config.yaml
n_layer: 11
head_dim: 64
vocab_size: 2048
qk_norm: false
bias: "qkv"
tie_embeddings: true
parallel_block: false
init_std_qkv: 0.0345
init_std_down: 0.00318
seq_len: 1024
doc_mask: true
dataset: "wikipedia_en"
Each number is 500 + 25 x the weight over its row's rms, rounded and kept within 0 to 999. Layers, rows and columns count from 0. Numbers have three digits each. The size before them is the row's rms in percent of the matrix's.

# layer 2 MLP down (transposed), 512x96, rms 0.0838, rows 448-491, columns 48-95
100:467463500503499530467544504503475493513475513526497523525475513498523549508523492491514541482490475497497516493491508485460511547483507488499527
106:462526515512529516520509530491491534495488484510549520508531463524488505490494472535466497519517472478472456494561479511553471524504460462510523
087:520493489477513507516536446462508456464473483505437498511520534543525509494521518456482476488489505461504476501518489548511459482525509461486451
115:474502523512557507499534494475512541508463496494471477488510514547542446470478496511469522492526517487500485530473492495476486467492445470491501
096:502496502486502486512497513467469477474455497508487557472435491545522492504492510503490500486486489486505486531519505516518497509531490554498534
107:506532518484513488506475468468478489495498511488497484506514481533487473508477525513470480489499471518500484494457486497524457462475484529553512
121:475508554518519481513554485506454497496557488489482441515514493545468539488495507580521519505499485521517488475504508512467514558509495490490491
117:485479514516527468495480511500501467466499522513501527459475508504518505455519531494492495459536471448498488449510492475480538516502511525504532
100:527486492488513494495439530479505491453526517472539514466488504536489472486519477510528442540525489511491440493478458477486523501503484458477543
099:477502527472464514514490528472527515502502504465461507515493472491455491526501524494515542530506500521486489484522507534478513512486515525516552
092:492465486511524474507469489510451515507486530527493502507454472486510484486448497461492495483490530512476524500513490511529481548538519520498493
096:541519499478464514491490492519484555504542506522514524508487492515509549498536503484498514535491488465459511448478479481428532498537491509472464
105:484493557465454500513461550514480481506474545510497503488506531505510493506510519520523451508476509552480544471534480534541498538521540522501468
092:517508523529540514492456470512493543439497544520495500486503458471487502470493488475520480506498529495454516505493519486515488483507488531478498
081:451553512509495520521524479528513543512495519496496428450496472532507476488511526507502453483483531467499530511487512490503516459495491478511486
112:534500455528479554466519504466502522489533500497517496509500521492481515524471500454519512470520493499505545530509549529470496505502484472495529
100:519520492476541509512441531522504546488523454552529549451532512459501466466497510472475486494487505549516510489470538480474460545538492499543478
110:548487496475518469495486472488506489485523506509491473527492533482470514516482448465528509520520494501515488536512485481493492477460506476506466
103:514507469520530503531476469564480505520494534485472558513478534475523496498485516480517496481499466490470513480536495491529504514512525554502507
108:473545524477523499527536486571471486495458523510510513516493481485494487489479532478482501521518491488497512531499500486530463468480529479511490
095:491509492442498490512457486498474497527490497482491507496470478523522509453528495471510503584427438547503460499483508498506490494507499518515522
112:505491513532485551539494497526490530540538507468565487490476486524523486503492498532504497507484552485505511472543500448472492482528459480499459
071:489538492535513464511506510514472502476491514481549491513507490494504491488489536510440504456547453539495459538477478509518540509518479516501510
101:464532522498511477473497496521451476502549528491515483508508500490558475490515452509514537503524506496483510478497481496479503473488501513490465
097:496495503497533532518506516512508517459542502467499500502473491475491516542539509492504526489527485487496489513484488519449543486490509516495572
094:459488531516503450453514501510521491521517486532444520500522519504486505474534494528471500500471481495493514473512484504471526536467445499485496
102:508528485533493480492474535515500514509537494517527509511537501507528520522503479483461504500443506517491470529530494560515536484479547515500504
093:504495477494512450516510496519479546528547510463538459509490466521475500514496548486460559514457473504446492503484479504503477514505507519466510
099:477448519504504462468537530506495459483511482537445480476522490473498497475478493470506507526494539519448486521499504480512487541513503549493532
114:511516475470507479557463509500463480495478487507490512515494538473517513510536483491519524544491484503552523517520529500543491498535505489490509
111:505478517498500518516559508447492556519516510511526509521490512501537495497496526500495528520513478461495505471517509524485489508486501459512455
096:527493457528525466531449495516498522511511484498543514550503495525549522537444494471482448484548517488521494530527477483522483477480502514474496
109:477517520507496525504551501507479545486520584438508474498497501499556483511495493509477492543494467529496513530495502466485510505497515571466501
089:542517490497527493476490484533482505518479525495493490495546498487435502482491457508477484480490519512472481509521513473500537489439518496478496
096:506510507493476508502467476487486442519551481513479495536481539530484511463462497477509548501529523486492492518501548478499493480439460495530542
104:480534487474521505447499531485492513487487513508514517537482510499494510485498495484431491497506505547459510487515478499452478509484463499479507
100:475477504540527493504495459559486512495526521505531457503496468535501508476449503510488499487490537514483521545497471532472457476516470519467493
108:495431508505529513489499519469475525441477476462453519509487472444481544511491463506506542492478509520505509452548502474511520526521510523489488
107:463530517475446504481505541444531458481514514507501524526513499506521510524535512515536458514513458441550449449505502522504524512535519525473512
113:470504440537470513529468499466481512477444508466498468474512484478519492502489519483479483518486499523487515501503512493471504523497521500537517
109:500494495516513513505458500518512452454529496525523479508496496472484516541482472494444518496461477493523458488535436464494520505491521518506532
084:486491492483469506479555534479493501486479503476467524494444500468474499508521520524511493497483498565457481467507520487454490512490539480538479
109:519537524523530526527472510499510507519480520472488480413508503461529495516514520502503520489512482500505462474455498494509503476521469566481519
098:489486494492525512511498512501486498497498469485541502484512463516506432483525491468486523521494530467519494505539493488442414514497455450498449
# layer 2 MLP gate, 512x96, rms 0.0974, rows 449-492, columns 48-95
102:535527518531502521515515505473566539499479526509522520485512504490532513512481528515504509450469495515465465492482511516481548490528536481467512
089:427459521509534532501488498534543565506528534489493550487501471527511486484499493513514501501492507475522486497524514503530495495472495510518492
124:520510447532457521486478494496514488515511540481525542519479460473471502508463503458514502477481457537455532462506521500496571495472520520486441
093:484533545471522536479530500439485492525540510508509495512519491536497520467471450474500475470480469448495507490473462500519510550497505540505485
107:525516472551532510498554508501560513446508472517496507499491517476517499468485511485502467469445469460522495490514526484518494506474529526514507
128:521481492527483524503500500486506465549500469516557512515482497506509498478478505439467466503492514510503478500460502495540504509451487493494534
128:469521528515453541501537477524510531516483461470517479540500489495486505518502465493507475482465453515479536519541479502486504498510504513472490
095:487470492569544503485534479497518486478495524466510470520517512530544498524531524547515471500519526534474468468522527460491532515473517500522504
100:489487533485505452499494528524494540505520525485520546534487535508491454508521513520521538521508514532505508487522458506509519505532491484537483
095:511458557487447541490467466513510484527529501487496511492535488507538464511524483556461515555529506497464460501484511509506510499458498498498524
091:457496499487543493543551478551449538456505497500484481487529516499517528502488504527524499468495481492461488509488507472497523496509483479508447
098:493534470506547494513525524494492508471506444453486508475550534435512530495494478481519506511456479507501528524524522494491518533551515510492527
090:494467502505535513487433495510523526511448449501489468509531481482457513482470474467521507501495474485482501483493512479474461549459510495505524
078:497527514516527509499476509492458547519519535500508534522494518489503531503445466485490535515534540485528487492531504536510548531519476484521548
112:490495490458494494473539523518522558509505445484446533480479549525492517522489519506497466504553482516493481435527477504523512494486485480500507
098:501495502529482528493487498471481526503470496519481489515486458480485527514470488472525495474499449502505449541517494481469517541490463524474512
112:487497493528545524522486509508498469534509504509569482501498532464508535482521502484538546535530532505490460537544473501518476492487505485530472
099:490471506500472496552492541503455500515502531534474518514480503532510503481507497508493523485491483495532512507524508552523476475516503491526515
112:508520464507463479485477477450507530471501513494508541507509492519460502513502517506504532497478488497497513494494477547467485492468549517513565
097:529430472476493497517557511454544502479515489528483522497534509511527514484520523489528487533462479498480458480521535488532517516477466557510497
117:484458519464490515501516503470487518505496506495550509492494458542480495486567482554506468448554553486522503486480484515534498511536521462499492
075:440468536508478503525532497504523540460478459520529502477516504515521479490528465518437475508523509493504513526488483511511502492521498534483567
105:507506461489528495508509487512519491505487451490537513529476454508495492519499532491497479512451532518485482495499524504521465474515496531496434
095:497437519510449463522496533486495482547481535505515480499467501486483490474453478488527503494535516493519511490548536509535563521505513488477503
095:511486497475506472517476471476480472519541543486518538509487504490451473529486505523503453495469496516498526528484472498441520453535480522505450
105:527497496518491508508522532485517480519537527490481501501490501501521484532477519470520494479486508437502512516530512505502518442550440495432520
085:523526503548476528495492518501491509481478540467570519482547484507484484529516527539509517490518537483533468481491563497489524519480492503498480
104:503477484486513552486523495543453467510509549470532491520507503495494467510505526481471548478517473474528508504473488503513456512500479468543496
108:461522514518542528477492498540510523489538480493502477506501513509509483511510491495540501487494492484432477465474465496554485524479463483544522
119:489474494479527514484491500469490483525495534490520511459508546490464485492514516486540477495531461502492514517508493473516471508478545542533513
102:492488520501475501502507485510487483480507499477536456489538459511536515484506545534461530463478508493514495512462480465538466514519508465491463
114:486519532518499517493500495509490529515564522465494444495536503507524490504508497492516529501487451531463546519505466508508512490475492538504454
086:524524474481489499504518510517481547507489532508538458479550532491473512504484542479507511493527481478528502504531541463476533513522523481475505
091:508528514467526549471512506487512545456517493531487499527497503499465488496482497474556490488464495465493557512519539527476506525501483461506525
105:524505457507507481550508442515486516519493451454510540471494491517483570490485503486484477519520514506510514500529458495492499485490462529467460
100:490472492553508503500492430476489530488508506470506431492520499525523488501530499528500489537496498519533492570504488539516543485541508531494521
105:453461456520458547529489564497505501487498500510467464453503492534504514480485510486496520475519526479540527442529494537481514518513514437482478
108:498493508477465517483527472508473514507522518496520485519546456517464492507506454513509519458549519534495496493459454506526504503507537521523520
126:561521480533466455512522504530489539474495527536496531503490474519482465535499510540470543476496526483495499486497533474496528498477537506539518
102:478516503498516476474467504483517501525508522499424496513483468510521505539499506471462466482457471450511509471575485533496526442462505473493502
080:496492493537474510491518516487478514507505509513490491492491524500499483536488482508486491495495568466534491488544499488533482529502501437480511
114:484516474468474464462498476493466508511501517528465458503490508500456528504474460526521506517490481493452552474482490469452516457469512526563442
099:486475506485488495523486509497495488562489522526506514515506486465504487525503532514460516504529456508476472524483502502440420554477503520488487
111:465493510505464514491519483538502493473516540500526469449495476515511513490523465525512473490529462482479494495467479541447473474501552488506495
# layer 2 MLP up, 512x96, rms 0.0942, rows 449-492, columns 48-95
113:531443541481517476461528470501487511467487525503498523513522527509498516503503482517490504480501469548529486456510487524493483468542489462473483
095:452529466477511502489495516521513510436495486520490496515494483481479518485510515492526507509528483491480478512524520499457580528525516505545482
108:544497479526443513501480460509495503525499518474449500515475490479491485484461495468507498480463494545474538510490511493454578508469498493506506
098:535485512501508541516455538552480499493460566505497474487509522473485503480508524515514492540485512541476546487519497462499472491511470524521518
100:529519514468473504481448488489503466553479509460506516530487507504505528531523481473489558521491502473507493487497491495464527506518469508496510
120:472547465507528490534515508480556506505486484510519490490491500521517502469507489458499481457497546483540487530476538508499493512496500478493535
116:541500496484456512481497500479494518534490460513542472482469501551535513470462518539505472506516500478467516532542506491469465492502479513523512
111:479478491476488479520512482468507482542536482505505492498517494530525491509462457488474560454492530453492534477518498540444469523502486494511526
109:502505512508486467488510496506501492476484477523516491442502491480514537526519506470525465500499494489555566495452492507522473498530525519481465
093:473484499468514481482468466511485514479459516543522479497517523496516547522550492505502535508506474491490536472498542486520532505494538494523487
097:494474486513516466504495466511470539480508537462488534513512507523509446470503506499552467484543459519484477467500497486506489514464480470514508
102:478528497507524516495532514464518554494483495500495552484521476465479485486455456496501516497489469464533510450480480518524512455466481497483557
091:476506499519512512483491486473504505480538484531503480512542480483487480498502491465513547534477495494500536467471530516487520498471508496474534
082:519516466506522505520516504525518474477521515514487536501500518471494543448457530468464488484510531516483536513493479519521476526466502472488539
111:489509520496458495559504491493492472505483495451502503518511499505486496500495493532523539509514522528474534535469532526446534495549530515531491
090:474512548484473509510511534467490487516478539513520525528509430449498522481489490491485502476534520474501488509516516468471518502511473536533502
113:495485498471547520471520468462514531472485513491507463460535531476556520510508531538495482465541529445515497506468481546510521522505502513524520
102:478490521505461476449514540491507489486488450487546482484540492474472484484487454544470493547470532508522499500447529462465516519494509477488505
102:455521500511463520472489506502484518494498537489449549479516464513495493466445485481498487474498503473514500503488547516493514474500544445478492
095:503541480530468521501494454503479520507533477501461482494469503468476466517503518488489519522529450492489482471509483513532538489510437462514491
110:503505497491523500516475501484470497522438526461506463544491508494504522472470504457535511523464497507499528479469507500517538489514506460527524
076:507504523475491504497503526483535513488473498511441494502476526479493472499482503526502543500499491508493572489526507478534478475500523534475489
102:501513483486507488434489485494498471495493463491533478507499461507532523501501511471514474521522517460541520495528502499491468499498512499523473
095:523474457498511494549488486521490471480502514493508564526512473489464440484462481498543502531508477470496487471529521534494496515491506467535483
098:461539496479458536501490479501510498524475552492484482490499515495449504495455546511513476498481469510496546493527525506492517488531522466545489
107:472527524473461508494490512486483473475465514491489519511508497505549483509470469517506466510525469473533520492451531525484520471551493485513470
103:463463498523491492511453488540485468508468515499487498476449481504504482452521469499559501500522555528527443461545507507533500490486502503509500
101:520490477490494507504496536477485509488473512491549506518547523517540493530494550534482476501510445531520509498478489487463493499519503476524503
108:498508470517518495530513480492490503469548524510484483448489494520537529455511535515515531479513488472497500501547507483504490482477499529477464
111:487523497496493458493502466532497528484539492504492520485500520496514509484481501513517473545444482513528494477480442581473495473491472474492495
103:532501516529528536509484492465491545503499509495487496498503555491526490535435511452469514500504490481501491545498482523472506484456509549499513
101:536516528522509493487483495489501496539519550537506493472513507503491495506506467452507506502503547537489493484504484524526520511480519446502450
081:501480488506503496500520527476517487486537482547461496514454495520539516485507485523521469515466505471520523471496484518511467465516514483500466
092:507529501479544485476465501493534472477489520509514470518495505508473518501547526478518518499522462517503513521449490541519472470498520432526517
106:496501491520505502488511508553533495530519528520485469484513499447506451491527492487511513524481527493490513473470513525487473560504526505547489
097:538492454525538485513462476499488474485543507489490445451493466508453497483473523500506499535470490495463478469480472484536514479512481486480496
108:483505480472488488516534463494504515508509472489487481504485468511515483493554533512493527489497454505468509556475488492510514488447518547500513
108:481498452502485525508494535486495444494515499499476529522486499465519498457507516449505497521534472499520457508499473521518478548504519526521539
129:490502504460533521485462515529506496492499529492505488542494510438484552505528553537476526448495505476504479506510467474499478508518489535459468
095:507491520502466557464531486457464520478510498488515488479527529491467557470493482535541486499543489530522474517470534474498534514550504514493527
088:509465458515500482522504494508516506539479475532505470495514484495528462509476546483492509493520477527438523526508519501525553469495541536518497
111:461524494466455510452515510509489504477495496503450519513518522482454512489479498516489548531529419466471481488450525469496499482461512489492536
106:501533477546524475456508471509502509556460519513527516494509502481515511524555518477507454443490450486497448514472499483490485502488513499481516
103:511519452521499532541560491447514486506476453501504496498508489541503471501492449450550486505507448491484505520517507530498499496499535525486490